Part of a small language model's weights: width 96.
Each number is 500 + 50 x the weight over its row's rms, rounded and kept within 0 to 999. Layers, rows and columns count from 0. Numbers have three digits each. The size before them is the row's rms in percent of the matrix's.

# up: layer 5 MLP up, 320x96, rms 0.182, rows 94-162, columns 0-95
# down: layer 5 MLP down (transposed), 320x96, rms 0.176, rows 94-162, columns 0-95
up94 094:521516517501507573445451475511573511462391397465533498479486530360612538457495551536420500529511452565547484449503412508512567559499541505464577496521478424550456539397503600446555586456500459457505547494460398489480489446492524466592546517493429436457482583530453505519536554502517491456
down94 092:461587539532473428552556451572539502528472463437506537461431512580550554541531475394459438532479497503514411465595526575459463448538519541520517509552470433486431464461452552526501497445519420442437552446510569496480534566472522520674475545512495463495509471574467492514488525477344505514
up95 088:533485608569544499512484543507488457582537550460458509431561570399566485502531423521536575606493476610516463518524564506406451494521540503551516438522543509448393518442479503486552484473495567507501447466422448462498601554493422510488552425521470522509418544451580412440521472505483432533
down95 090:515481453532456448577580533463492569510507528583544590487584514421563419543527490527439483462516433435478511523553412451478432519543563505561454543477510539500449557506543597501512540430436513520491459537434539464453533424560586566442514361498483516519513417514586509467557455488434462447
up96 094:533453514415471558434572492514496441534456509376502479476597515453505515510440510512547543519481421676559488399518619492461509502494603517513572491504509470491486466451541497508485502542508530486598453446498491478469535485574530550459475400521439509468486459413481470618449506477429527518
down96 097:568504559481553535375486423569513498526519601634432426500513524461470468548510536580542443400541546547536435395470458600493458566537458472534558522514521497545441469466585480430480448511500553570528467380491498557496521477489521449499468555466477517491402525460500546549512498505471502447
up97 078:462612570503542464489524509487492588571391424522469494501485564444551570538532485450475498481453496504596421524511509541531481458401466482433407440479550488494560521512525485408488465589544503446521482376473503484502571509492653516493450388475551471502502558500516499454429493492471468560
down97 074:529430532535380448448559500586438547440587527467509542533572450562441543498492429462510478521525493580387382540507499493487461466535576442497451439502569480499468466429634433529476560472441547520446495495473567454497490581514501439494517472512585593475542529498489488554551512459552468523
up98 107:435510542400552522526543477390537428549468497460559509537437584416539569559536490522548524591478486489551513437522533407480488521445487462491459524495562496416486459476501504520548580581526462379533534459327536477461492530441558505495489518465523461476472472530526376538506575492524460504
down98 105:485554491439565485533471479508523343515438503501387576529454429463524578466490462517528463515439558516410548393565421531571546521524459443520544596450497554470456599501503510536536520574559434558499473412548505489499485586530601435524497537549480445466541569489484465482534502481479478497
up99 109:425457458523504452515545500393495427556549580496547505521478523485435464471462512508493555453506384547544417475434518548462505535501546419449605483517398467535526514489538487480497521518490417493602503472414569467496360562555467554445492566472450468461510484578607551566532516511497475440
down99 112:559500528500465458496565507446536491523413587466553496558451521468532434479441525614446578438510544489522380461507515507522568504511501556483528438489421461484626483524536489458444516450514500567510509525547486614496474414426507548460511579539474461432474602520432498374558446478552497474
up100 085:441519545507452483520464496437493459512546511501534500430518462470525463502497549438438523550616354641555513553531507456499465472529523446485589594525488501546519477492477579534534485526545403374459468485454506434550476467531524559490576559521573510453469521515550399490480400526483413529
down100 116:491536629511502444460451541459548549551516503520534455487524483563503490524528539482469464469552354515508485556539487532486482546468529574486425603492512540513435352436455506486458609557515455462397447548529502412487403436497496472439531562418479494524514512536504581546532438518571474528
up101 112:400548493411527467451484553458531513546515510562508465496570522472493555494573574529448587564517490566554429492423580437448416469513540523608441476454378470476449453499474471450486540543525502456518436443488474517541581533469517541391507421556557522504558492568493510534459485436430526591
down101 110:474434497403561406443465497481452519515445467522520518589477523407557530454499587523589515489486536485526443478476612547481485465534517540574476485455552468457615511621478497486463506437514406505454481575465598462417590463446499522551516532567452549509462534462510530551522478446433422535
up102 104:500527532510576472506484593363601566560501461528467530492517526461504513523559513471381581447483528555543416641557420562481428461444519427499463458521397532425410430491455490480490501481507457531463520506460489508553508501474497527475556443470481513457463601538562558488492566469538549483
down102 105:467502535485559422506466507495634534433544522497557506517478465475496583470494577471485467450541516423507539495645620470528526433442485476508508552489407518502447466516384580504512595405443502525406531567439573496491543549522488483538490504503442457548482551396454536486549517511484516439
up103 099:485466520452504452547452438443546405466572542415588394463451554522452422475518512490568484469500498454525486431555556466436488529531487538512499535595610492483503503479501501517496527481555483531500493344525484432487489502648596483444561535537472408512505508530505505553392466525450467482
down103 092:477479555568498559525401483436556517407610587457510521450367422467552464589506441505547503480489488505530463523557558509514568563466527489536502440482531519469428479610677518500510540501484535538502515507551524477552456525525474440523453461492483461429454553483478507419490511438406474512
up104 094:482555439514428446504490581489496458488485533458448504485449518522524587593433510562515455556537518561526493516483517529500419577530586535566536527579452425452495601428501555526521457472532487549432425519431543439523434482515423473401640498524608513518410503522573505476422464500496506483
down104 092:474542507393386475604420393424481476571519559504486533502533522538537523421558501484558483479483613418532512471507473496538556535435499400539585457485509530537525496403488491553457500505546491480501495465434468469535519550457415523612476474456524470551513466523474536480406602491589481542
up105 103:482492551409562505569466412461554511485355498497541521364431520568496562529514536442496598579540507505522464519501465492503474546349477522532504562493451457466492529425461538417586533570532509491459492541447462507501527460515612483448552456517598440496549496516508539526448561497468492510
down105 101:510540452510474546433469471500586449524481619469517587490390562515543590532573567471526446505594464565510446398556472541506509535447479482500536523467459503519447500499453504541472529452543429494493543479480560491556535442517515490498416506402500568499557378494454627383501530493476478450
up106 094:506555456431583499475436520426472505596418448365553379544433519553513582493496608464434453529550537535521503516579488490452446468494424491481488468471428459540550509463496462505526511510514496491458461503480571476515526521554525557437542579554518477473535659575453447523452484469517490438
down106 094:492556528460582507420537501577559567470573439398429510419575474611544485477551458437435423489464519535475459520515484573471466559534461484492388524575444479526538415477492473590510470523533528529540476523547495448532462446466507484557480594498467455510458496570446543534522589474475520373
up107 105:449470496446470497492498475498538556597451601503573541560526509538438560454503501420487497588500487524535418514548505421383528622461465487515556570441518495468393511518412496504495532539448459359523438498516544446437452477471522569519509478562519443472510489513462572600547565457476509451
down107 101:506475452490487477508491536564492396516490488498541550563564480444473411538516575516468445606483527532530523492559483485446498501506515439489505514461581514543496420381549574413579461426520495466630432470420620499514562557486548590548427530511478525489396465516437471486538462530444486522
up108 109:497541498450508477506419467445544456516420498521619488451420536502489505504508538412531517495609477593527529536541444480419545532385419512467551494533478502446510618419408616445571515590511498510502457523432556445449464465549534454531502479509551469483466586453571522560537482490491491472
down108 126:539527483430510510465475470464557468576479359502578444449480487455511563562480433538514566539459501489626492588564528497496557517428446517551505477506456400515601561394526481466482503497487517445563495449471478587491439469555559468536474439404485515569539460552464466593490492442474570527
up109 100:437496517491447456579543561452529500485553572510472501482496519541414488511481491424418513441526498525575501464525565469492434540543465605422550531577462477489427437520492491479507478509592459440511419377571536484478412467646497515465528476524491447470439469509577580515418445462435478567
down109 093:419454525591460501574546503423586437468620572508528424452498471486523347520478429518467539444483490482534400529495529505531549515451545491508508474531518452511519571645557536532534527537552541545549453592486549538525503507458479385526474471471496512442440512498467510464424514459457497422
up110 092:516515463449497486529470454475452559583473422527518525465510477472507597557428486516476518660574506504546495531454483541417547514441428560488506549460494465525482571392492440458552563509450516526505522543511418468388455509486469472460562586555540465497514614568465422576439504545541467437
down110 096:540521512556522475475418494501529450497541497498558488542442460471461577497395442517462430503527460455593450518552563612547498560491412526512531483484485428555518494528605418481508490550523569465558487448505424600413441586456556446528478586504499570428511557510499418424464540461549480445
up111 106:465506493395536462515446574467564480602502487426497502513482623414528536482551537570389485492477519612558541493525511469523459504564493489546495437504551482416427541486476516493479520482603519485487526474493383469439504508517441432459625497481485492515453498539521346481435512499492514569
down111 107:529461534451608503513428535524402490506425507582596539501463538520564506454548522512460489427501430504456475358526516506565508405505576488514441516539531481377458488509446495468532521525512485569388500536488442540525560507477439371511552540539585538556572450491551536487448478497540492540
up112 125:481449488492483491480517463488475415594427536460512499520655502446458577527488596529519519520509504523571418452532580572489503582429496435425563472437463468502405516463454467489533511524473530418539479405489527513525435514550544478452480492469560486459406486525470510542576593490508487639
down112 129:481573469456506542526571528471446558643471496475512458426567473498411506452444479503558564408474530400555441518529569503559504533526522503433514488483494459529475460525406524481524561553512526360486406520539449632484485582510561508432437548541526501485450468518449527544517507460528508583
up113 098:471551611408594525477546516504571543478499438589493507432520525438458531533552524385506512456470403461537409554490495525509456555464519547487472548524404472444391527440477503430484586556508499498493546472487475460593510428457600585559503527491474546455511546503474565532447522479540505587
down113 096:495554545469443464482407490546484438576551629512497513592451515438609544510457473502400437539500537610542569537422503503569566508445542573574512523465425504539552499476551483530434478464477494518448464469519473514485398506557435451459476540440442467441453533404502466479546551508512502428
up114 084:404524510497541421478453492425505463489585516507523477460558534477475445511532525471535500531574346598526460503558476547542499484511520449474548600513411467521462448429457594545510597576520407435495487463464541440499439454523574521494591479512592491468521545451531509576536437524523419491
down114 112:370453549486480500525507522558526518532533466557561447503504492542550423614488511488499561541429415491548509454443445512527455512487552534434473580442439529493552496461442560436428576548503544456446411523481528490496383468510529522492556446417485524607565484472575594573492444526496467438
up115 089:449480485439434459552437508537562542548429564466522571568589472500409545504535465519556553562497534567520449468456604466486514603431527476501561458456555431503467497460455495487530495506489515451491446533483515463498507387487517437536531340568600505494489532556476465560572575451469496570
down115 088:531552554470435538456532460509445357475435583528441482398489480533592491450524474448553480495484529437482497505379543572472529518540552504515437576378574477504528508484548514535504542514572459524542468536398568596503507523519479508489447479510551552474428503496523453523562402524395509529
up116 104:508548578567442435467416395510561604538514422467494479463522516473498471465535497537467553450544473460505445536462461547495488463456506488418464582546502503523482496443474591511542497527530408576515523409526468457441503475490544553361532554489557500463382550559553486568473533542529375511
down116 097:517501541486518518487473559463475500440411386547545450486545526460517502524569502492484426348456457466519497510459488515495458373452492397443418477529459550527517497451647506481492556454513510557578535524546532436482441515581593538504487522485542552539523566548489467500502528491632459533
up117 090:490424578484543527465451487519537507584480500399483527594561509528560577548538572536451376478542457577506593536510630442431479520501470480458543479458609496497436404415448489481451417495441526452545501486477457453520476520557532510499553423506498500492458538560416490472585515487487499537
down117 083:550419457504507510427497515442435450624600509537516546565543467383555577546522454510576568412491516513555516441489464564429440497536498528511489534506402525548403522563533444491509425503444557499572469558472435505556437490512482466572447514499542505527587480474480405454578545507510522485
up118 108:427492508436465500432463442513530541566544486506489580552487615499492586489517612500458577421564450562548486559463492489465553551441536531490419417576479521485463432477414626426500423561516514513561512474516425483486576462440509479473449484437469492520494479452584488563478516449538501586
down118 107:530460437478463474467432471589579514496581472510498582485474550539521598450504452419446438374546422502577495527464471587535550442510492481527418505513391504579554501539403552502490567518500513456475542506518419480505507559520553468580397456404519598546513433508547509488495500507502503509
up119 087:499441496461515542497543571545503473530364449439492430580528541502552565488484462575438452613454529474543552407538563555549471520536518410479546448521517396518427534501519450449528533458506491407487465487458415428451491492633480534517595489539514462465540571505502400475537503490494497507
down119 087:456516442536496419462495502557543503500603530522457472535471487555467609523618471458428494495503467533480559561484510542501487490503467453443447561589397522516514456632539435507482455510487537561493590457483546469457505576484483472592439483459504517448464401476431528437639557497454516460
up120 103:442546468409445528496430595488587539583536535563510532484551483418470544561520603452409499501483487485555467475454515459587513503452492440476520503502415404499476500459493513442532550527479397478497529444527565491559546441507539514420448457562663481482484491470578535555556555448500491475
down120 098:561515546503554524509537469563482481587572469536430567543482526425465603400465441472433518566481442531509506504431470400457460572597511497473573552501487475459577511496599418470509446505513567485464573529398513459462565449534394436488482527519570498491506443498558435456512455533475539560
up121 093:495453464444520496445533490443445441493505441515531559448472542473470523467435482522458558549485488495551503481603398548459502526488476564479381503560490496417510543435488548477566560518444495535464562515422418366518460524482517560519599510502501460529562598537632574529523442527567501426
down121 090:498522501539532527435569547541482480522464473477562414429551538601492577456403502437530531515449533424554465488506496464455473404461401457556559534582482456501492546429451538511461477458481529502534522503502437498464493554456519635519525536503387478500495519617376453510492606523472544497
up122 100:454552465461438527448484520504493546457421492522509543496492496462520620516470568447455552640489468480552482433474471491493613472443483489592584579476465430520436525505491531449521540536480472377501449475539494512421569449554520447516492408537601465458484490495476450533434569518448536608
down122 093:559460472573388569435480435476507573512473436482544509473408452372576487545466446469504567528478520463563453413453488535447509476508443530557530531497539511573519512589460540509479460521567460581475591504549460545448459402513501495500425397567510546533532385513548484508509496507525489576
up123 099:479469520500515543455363511467454578498528474455464492555498551502565498478471452620513407528555373512511402503512479444514491516506564435569440610483494500512376429420445499454517505516483452481483541488476465489557473472514499471485584584556523528510466518554614518548561589512502457556
down123 095:454543479483434567439502503505519597562560478525504576455483445512440463552502461518542472462542607463498525600451458460455536492633478462530478477438474475531518427476570463495518459576536485462443552419393448499490537581465472526465572513451593484527473534373462516513419456551492521586
up124 102:503437523413477528558579536462543443518469473460473552481512497471543649630433481457457474585472394486566476513447598561513504462448451450500545507571528462492436460396534418424521423497501479514564521517404457437549553518525543528544552523487452439499545529482504469591487495503513510464
down124 097:482497509571445412420503521487559540523459510479531451511529598609506526514475514476462443552448414495530434455393452491516492516534446443559423429531446443533497497541707523421434505450522525585507524420520534487532515539536552579501521541488518557464501562509425549519539510519471467489
up125 107:508449514477466522384582520477569543559497444427467550438501562555520541477576461482431497524491469529522445505449543587414506553538598486422594455567529452470480420468412541526521482458489462511488476476512456480539494374549547513396484369483481535483519571523562516534560562477548524526
down125 104:447547437515362535507568488490562480570593484562407450576451505565475527596448461458576513434532531526511524430571544597518516512521465555561494519456494464515473491477501407549461463460529419486455484528462523545503519509489415592533452548520447565468481498469430545461513572447442569413
up126 108:492517459489549411459529489464478480580444557471542515421561575459504539448528460514527595499569485500511444449454509486507555523431558429420498544531440516517433504490436543499595585644455497420492518467510531483446528503515522488366488538487473562466499541477631435572539553500428460533
down126 092:499410526510474532563417537494639439447541618490566590510496492516451410506531491493509558442459478448438417435461483512492545486448541516401557530560556552472512528503425429467481555512474529490424533489563503588553576460566475466557512510540559562449462464434524427495487513473493593471
up127 113:583490447498467544561466438393442475570540493482552409417452562411440485425495515560502460509580487509543474522538498441527549564505490546517438551479531501517528587496465588453579441541509420493505508483488446430512471508503473473424511568482477533521518479508617493601430525576559408413
down127 102:526521581531548481516545489521502531479459561481436526540553486574601529479526406540542467458632463485427487499462535554469409539538485436472428442494421567495454394494517473515455486496429526532521506457470502583556496468517546397513519604529412395518585465492458492511484479521579561425
up128 095:443540554461531440536537469455504411451500529539532424541545570513479554572490492424467541626488560499543579491579527401462460462474397458592435591421447503477455493516494493535529471582521488422516435467378456458423538557457505578526552485469476479507452524563493427520465485506490485518
down128 089:546495488507491472444510433537550437484525489555426459601515471606516407501561406518480478554512590473508595454460491502499553487412411477437547559543425574480522475510503462530456458504542561583557417483471429466505557660466484434520515523552524508451517506439519540397484526529493510470
up129 103:456509488530600467401511518468512508486487590486541502570522581446419521444503410475480570483503518493540374413492515509520499588485590497438636495534410439516507499489490560511553583506564393488475413417516489424576470463505534477440512438574462485517482514530535542548554484490473499528
down129 101:520508501539498568578519494434500465546510429560433444522446513491527456498535485513569511529572584414474528544399499496487628540502495543426483435413547551502451484470458436523448507525477428570441544460543528538495536475547415552444612578500445482470483470404537564619478465544495516435
up130 082:487483524497444493464485413491519467560433473422571457470581572440491602521502555470531459522543428579581518557566513535440473599460574477525474477548502524463452403461445496439530500557541482461536544461416533450520474464566517483432522413590517430433424488511537438515510606445524516567
down130 086:396536554552510430455421413468410507570485566461573428513576527527565550448395489441547516496572473545514513522477437488411473465492489515444506474445514566486499519474469526423501558555461499422538571539454467449516598504600494510425481543626513505518501514449491559518573534422479522508
up131 093:441465575474504514402399477498428473523486524505554526532531539515534516536409516506503497492549455528580533580539450505384522549442598587516518572448507500359512547408457629461472529487437506452596538493517510466500538522570531531461566418458508405491464509488487513534539531497442531512
down131 097:529568417495425457538435521550482496434481425526584453495431480503493512472551452463600520491431455446370442615463459480437520577514486543505430449488577579459546508571504448554480554525453494500399550550535422471515609553486515547501519496467613461494484510513500570548480523478542531509
up132 103:451441451414502492526515424485506476576419618446526526495508515545497556510458497517528547603591519524514466566536516441468567623441576503556556523572558499485523450452392519485524425496454511387491525435473478439512462493528595436412514442482481443459486541565456528558545524502498479554
down132 095:508497580551514535515481517463481510493551572402497492459479485427516570571342498452545497606459521476551500477442543611475491566496517522464595531506542487556476493502513402451436430531458482490496440489545560594520537475522520502548405491514443447442524463499405410561523468504568487594
up133 090:497552583476513501455440489337505482499459456517526567433428497432503545513497554496436512537555471519561450511467568459475510537428498474556582506446458479414490535444499553474559545563558499449545565407461477426541549509546541494355538486467543493446475504540587504524432475491451484617
down133 108:525597472472454459538543604510596505548505543487482479510478512536534493448525515558424423454535488478614561455443546476582510503535530428407555432538472467546503479410530495551490588439579400479548499448477510436475386467450491437538505596400501471517522537508471491480532453515577501564
up134 101:549500571376587497461488568496514536573511507493543482538501521443535595527558554506437487554485531507540532452520517570516512414460491446483618423490562438515475541502504481466519453501499464419540487436586467488453557468584431469475520484488457399380478522512440369498468527501424514581
down134 100:488632470531572521423403512468476454518547557462518544522581501496588447555516505466378495429505449570518462453467472473471473498597478499524514542541471495491601502414533567528527476563413528464532574515475524511500467497451518438521495396444544483469446558484473596544571554492403465439
up135 087:405368446470497416539502488443544415500587467515519377549563497509518463494480574509469534548519467536546483502515500469502513498517463511535501603487466542583497617541396500501492524524476398504547451439521406487430435506464532456513610492592530517497523552576501491574425487485486491443
down135 087:534509431461469513532487508392573515526546472490559480393462458536463523466530456526466477515438508463488518531454478379548418470522476516498551591466503571505564506516412498554517603478446590524492513532546514486467452705491461523580538476463552468441445579534529513418446501510475518522
up136 098:573474458524564519485452419452493472476425444480506415471496554477597488523562544564490508547531413598542498548568484537368471510419567503521505460578475476461448622422478498439541490498501475529543453448418548485547537481593535513447488506472504442462468548594567513518405477507572478511
down136 099:470652458516554498472550475459558466516390470546529436567510466504448534501517444511534428584519465393488531533489467545526486531498542404460507472614496535481401443498465536468491575438482454531469461572482516548449503451500600490551496623512399560497485438556441481483565501503469499450
up137 115:530548484430457570537468427431506509544476581524544609378491514483546516524456478496447505485556513511518408426440525492442518546430543553456440604584445486501507441442428524427609484489459474440489525420528498472461568469492555453479486524495483605482482551492594446598492563534489495534
down137 100:446538478453527547529418482548468546530547514547548570601620432436512423510467605516374433501494461504560550518443550548523568554480498439515511492602430468487444497488503496516541452384502597498502514448493428443521489451547573506615524487448494515455472462447466514456463479457499479553
up138 089:460523481460442458459457453461444439482482501432597516500502533516550533520506544446464479547538458531549531545608462430424562538576479468498545536470495499517517524507482542493471567638449532414419478434533553547482364423452587518524588500601471486554484483416473514572462492466430471455
down138 091:577472613534611517480561433512459454582565530394476537512481585514505394451437598511503509461466488501512460600415467505529456530562421477473602478411472473523533518435575534492444467525557545477470515377452535547537483575509471518532496515485421483497518532455481421533517488525483481522
up139 099:536501492443535571424469534470512455561452492494445534545522518531549579447519489557542414630514475512531476438519510605439448420438519507546569488527487450536428482472422540537549551432583462524497442474460527470501437432507506432459524413487602512388440528541541544524580566451558457507
down139 097:510518512542431558554562566540504354537504373508516537588495530437494555549453537503451474610464480444481429513548546560473506468435441475551452566412508511585396440455493447506500484547474517541584497492528538399455447477579545468501413527580460513518481477503544513440487458495491537530
up140 085:475480457380465406529553562447577531570442574437496592508509544511461583449554477564516502554464467508479465531436482580524479466377463409505578449447521511478416483547512492559552498520453531514573544490435515480398474557521452540462546458435545486483452562547548412497544558504489550531
down140 083:507435429534461592531512602584492514435525502439475494451431461583555474483555443498428502528543419462483485468535458553464469534583465486555387449448468449484529516527597433474500468526605451488474523524458512604559506482529542555571462455544535486498514442547444455529467522489629530414
up141 095:521444508410456481473536486460451415530512525456544500459520506470525598544466525524526546558513488608560569575538425570441488575437529460500537464465422477413495533476414512389533544557534501436528562507502542503410523514587602475525584483543480364484453512497515541507535578442505506518
down141 087:514455467471518469619570613457473494438517491470464600495501451511405545522476472466473508613448505436451479525446532466554491574599434494447558526480535528575534494552406469566559549495523425486402454540471459474489517528491436558508524583521494500469511566496498393490385518529497574509
up142 091:389519520463503541578457441416414496563428541515579485472506515541602542442450465522502512580537492493587483571553460504505502552430445494460468615467515501438492497545470524458534531539448500336460540492427503478467492534559604568463573458479468496500544526538532491472503550514407438468
down142 093:550478493403522444381520444566540400513560409561482404535461527497515559459559492475616543530445484396503524534510575417564592449527520561459541456507440468503550557443463487510458488494504429559525491505547457483570514473509521441462480462540564464496578503483425450526481535509548493608
up143 105:452488478476440527486402522497487398516511472551499431409508480537523478534480560523456454532539407546535488516573449498569518500555574456488486566628406450497534568457497609504499505437521425484510535432518482428515420470621508589486619478476538468516492472495563489528417504574495487445
down143 105:521461463463416444548506494480572538551496387522400444480480505603483541477569475512519456491481524510510364497540561548603470517493550484564443581557471515467469601532511542530533470407565447526420545509500470519502515468509447506518557449509450511505543387488485526579355557480520480522
up144 104:458520510440537473537545568440516516472533629484504608530578511519502579468546449555591518525517449508495473452545516534498439498408448516493559509522432517409429440507454539520516474480560509461574482490493592497495493440537487461415501533507542433436426538575508405467464579480410470630
down144 104:477478463549386557579531545485458552527423587462448475480415467555524548480505446586523370530515437460315455523515546533452476541499476549448455507506462524407497487533494514545535579495427540451490554556567552522502529435543474512495518520562571462525516491541503469566549422496537550484
up145 088:492522454487500437487449546373481508552492577501502469428486528517507557528483552444463499515587437582530414554540472466525513445463453463475589463527547504489489482425454486434563467591525408448449502436512517449533547502528584584492544498541552515497447591483600480642469468498474471608
down145 096:373527447459523509544494496435566526503448518583548438481524557464518443528527562521468526460508466524693485502501501551500422532477520462463544506511474433534454524476434545491563553536472472502394483439502548551477481422574539537551596520490422511472475566486483373570452471500532435546
up146 108:434474595425516426503404468508547387497494462488558536512478559518557520604530545446486503520586484567502481507498523535485533556470496460417487515515433478556482487459427509455500508626441511510554473465424496471427436445500580637485608438464580451525503511501472521595561530499511516515
down146 102:531487521427534487452424582372616556514519535517459465541567540521503628457473450466347520559499482597488563501533540501510516498529474502482454408574501486471466554484481522520508490471408447465499503528544547472638544546489466461445554454496491545463479437460447480496530426464508575526
up147 103:470447476558502626541484555432459506566541461516468533549508493494584503561405527579366501565512471612527423510557477463496510488503579561500549518573389458492405485460464510440503521507460523521559523541458480487536470451643472556491584462458408477437492505471566524491491521492501516505
down147 112:469496458546475560504556494467402541512437444643533542460505516417524613532392494458504569529460503508437554488497502493384480454485496466487563497499515515471424476452527554525468491501508421521486486440502514487423399524558472595486508536472568514480538494449605550489519522493611480633
up148 109:403472533545454430511527463488499430565445455510537484531575536450521583437442520522559490453486438564547475525503510585481540587444609416507541481464389466477473529398510527413472518560467508384534496487517502468465549531543552415462582510500496441479491524488496440486505620499454510597
down148 127:484619485518505455411547484537467599624427458510527417484509518504488527355481482548559521475503504455554515504522505526480463448454519549501491465487483450483528560421369618487496557526447457463422493540411507512478525541448490515431593552592462454500543582504503515529538465531490489433
up149 104:411542601439507463456485423508462424457527472456589457553463580576502441499498483526493461502571459615555551453608443476495527527537582508519508548534450492492491548488374570480501621514546466422489511491512559473558428394471543496537543468457527430462429512455535529474525511473535452502
down149 103:478565474532456432560561433501549405477553482506529533479498469516489337442577445508466478540505506550509530428489453468428531471444497524490567524545600517476455519469537513475450558562455521509474482572418525493469535388436491501499431534507511593455482539385494477547536535542622536589
up150 117:485558589357539486461559533476613501629548494460500526449458626486471494440589437528470532491498429500560519571482587470506495487468510467448552445458566480457444519504453540471488465505611459486519522504506426491449533490480533475442462536425484462491410490504510437518483595478534473599
down150 127:506487496495456490466487446565389526641554603553501439501505557533555556474514458518540493476540493447510538510607495473575510373499503432512559530480486465426499461340449497486519524562500445576522506453450519515525572521501419465553487532426471568549453419493422457494472485504527524563
up151 092:450459551572599490524427450445483425509566437530491445504488506460450468639543568530534482559643420491514492531513518614423448395431496478475473532564562514489443519455464517493492464495469406517540474478433453474458528528502439562470541520479535463506508506613575492479504548545543447479
down151 086:501577452404442536527477548561469539366464540492503499528467537475471546455486590492493419504473467478443557588536579467564491513496519473437496500432448523556453492461573470494507547531534522540566598569543512495414541476399505420512444562483574509437527454457435535504568532474379492577
up152 109:484425492396577462616418493405511566564487491464499391448472544518467466533495437449500542575499529502549449603538477498407478498455396541534603524467526467460553573474455488458593481497520496525484501468440466474533571533505617542442449468603508499508495564504528508553479476474506459461
down152 102:467453382621466486571438542491540512514467575507511420456565393479491605554516451565556527481552411606479566483411543448480454472543577454555525538551478515532528562464491539516546439479468584498500443550441546508421497566534473506534462457495503446516506552468423482489444423494528479464
up153 122:377423515468568455449520540457479473498533472531505527525579592485600557553466441508425622489512371508518502567555554479516522574483465476487603484482480484501410518429484495498506424500455400397535470500505407411568485456577502523559571532494535472490509484455499457521525521484503516551
down153 110:557460506483561511371488443466390506583444436597549498494572529460522463524492595582412541448512531411534532422576474429527461517498519449515473508528396459494410526570581514524495523425474449546540496488561495512563444513496558505461482579507513436522539478514527485444576511511493517398
up154 096:507525523507561506484544465494490387461442581422578446453501499447545481510522489580568559479506477646502532454519500565481409461441545520513622548563555486448470562437520578538554501470500528494501517478379487454539513528558480526502559438474457469421467545567494371451553503483463468531
down154 090:487387502473628528498496575500516428601495517548534413527455541470516559490527491484517514526493410517483470505551584513461471485551485486458456537527509525472402605613467418518559395530450520546454538464488600528473558481518445421536585524414448521424471526538502547483500487458468440445
up155 107:426592586518575499559452525447512524471502470543566527490464516524492489487513452476391632517526506523507373528520426407553438493500506437523480539480401498468397467473476490494531575563510442406486499474514476515538512452444570545465530505445522503420447543518630551576496579481498507523
down155 099:489505522530572528477529458553491528474566626387503474548505523591539533537513446465493563543510469502444462479535514557519490480575462493566492531452500507515428421448424425400472492408509531459467557448456367548541518509527580546578501501517460549441539473487491408463508468505655501474
up156 100:489389514517478465429493445479490526581523469461527518438522587491528474508538531490454498550489375572549471468532608562493471409524512539427474528495495505492553478463522598546497465527470492507524430334455482439573456538571530641427509413472488529498528520478453449491459436540522455521
down156 084:549597489531437521463552490512530613452535466563420570512521456570510493470447529468593472493523567431445673448461491482418572541497488524539438530509475556446598473460465444505514566429551470435514470524440522592500527483457441517442526544518472521449458503455468541553402486543513464482
up157 094:471477608502485476474406514428489448519505560542513597514570497490443539513483513404461550580537442574541537458528535589362444475497516499530479573517422503484478437524462646525544512500508459445459484485480475421489554488502504533419572466560571423449468599498509409492517479489515474540
down157 102:478481581476542442432447604519578511571504409447546511445528527559556440565466551548523513431457479475519562455489481508618554489538374526491552547437485456476453550479567536505528553574529472484417397493507370448499439556471520464471473588543524497503484532522476505506432433490551530460
up158 087:452464603374467489453514580497514516558509433465455549530548503386499592550515530590442532525458409481594531553471557519511496559480537463585414495439507474474454529566502471469495550592578480499517564485518441518486516467442548496462490499522515518482469434482550364497480507432523490613
down158 084:449439542474453443641362537554531584591467526571551473541422568518510443523569406408527394474499520573438490497466548543449482505492421550512465513544528487450482461484595497466521537537510505566410501438454468559501514546479492437561473462498566537490469551508520491554490492510477435547
up159 116:395509597524581480506356546339501513557497554529557509511557501428456487512522481486407600519520463574539412536501447455447486444499484490531490593455510540472420515486451502495530619547469514497553491503438482515441525480457498573511554569506510491452414501479558437556506536498520463514
down159 094:461491467574593475519523429496475561503423562515521484554476502498419448397469457506428558482469551556516536464523529474558461437514546475468455530549465572461446419501509420534445531442427542530506591495434568494524452506544575489573476612496484441538545439406416512469607511535589525525
up160 084:509510600524424472441534535433615419517575549446556571499476499489486515502488540395564451530508442519521479493485541496375488521425567526536507471513537497427532447447455535477518586511546513469524526469507544407561506475532525420427474526488528514421418605464564473564431480518506432602
down160 137:517582510547380532354480555524589493506457435473518490512435500535512558478469471469614445448488447544402502510428585519435469530429581517468419490474542556488533491424515537475478560489516455546544522521436500508555450476558501469373525544456505502524461512501491524586564528460538552587
up161 120:509488484458447435478516456430453495491484434480498485458487588534514528556443547527455436529541433519537547546581494459463490632499484543578440557519460457477420447383463575449529555512502453471476508546515478459431479490565592548512605551495500496479492633475588508590415506513521486584
down161 112:433489462498509551542573496505636581593494421535464530500445571488457550568524462493450453459512517482521491511506537475511516489518497480481509483537505520498352319522464470537514496470494492517496599397537521503469476462523515480584566445505540400537472537452458505476593505511572517611
up162 104:478455504458528495443469433516554466552520467427534486341468525575514501452588485542534438533584484522531484537534560521493523545529462556481482509564542470498532548397396541494499523507514492498455527370481471465420423437562627528389480468551492501515496489462576514558527448555562435475
down162 090:507504569552486458511551454497430454445524491600467590517540505468537477455513571455604472511458561484509477519487597484554414553514493503434534512479510535447392548499521511558446482453398509500539511545528638593486445435509504510450568374534501442453552468464496424559481460457541498419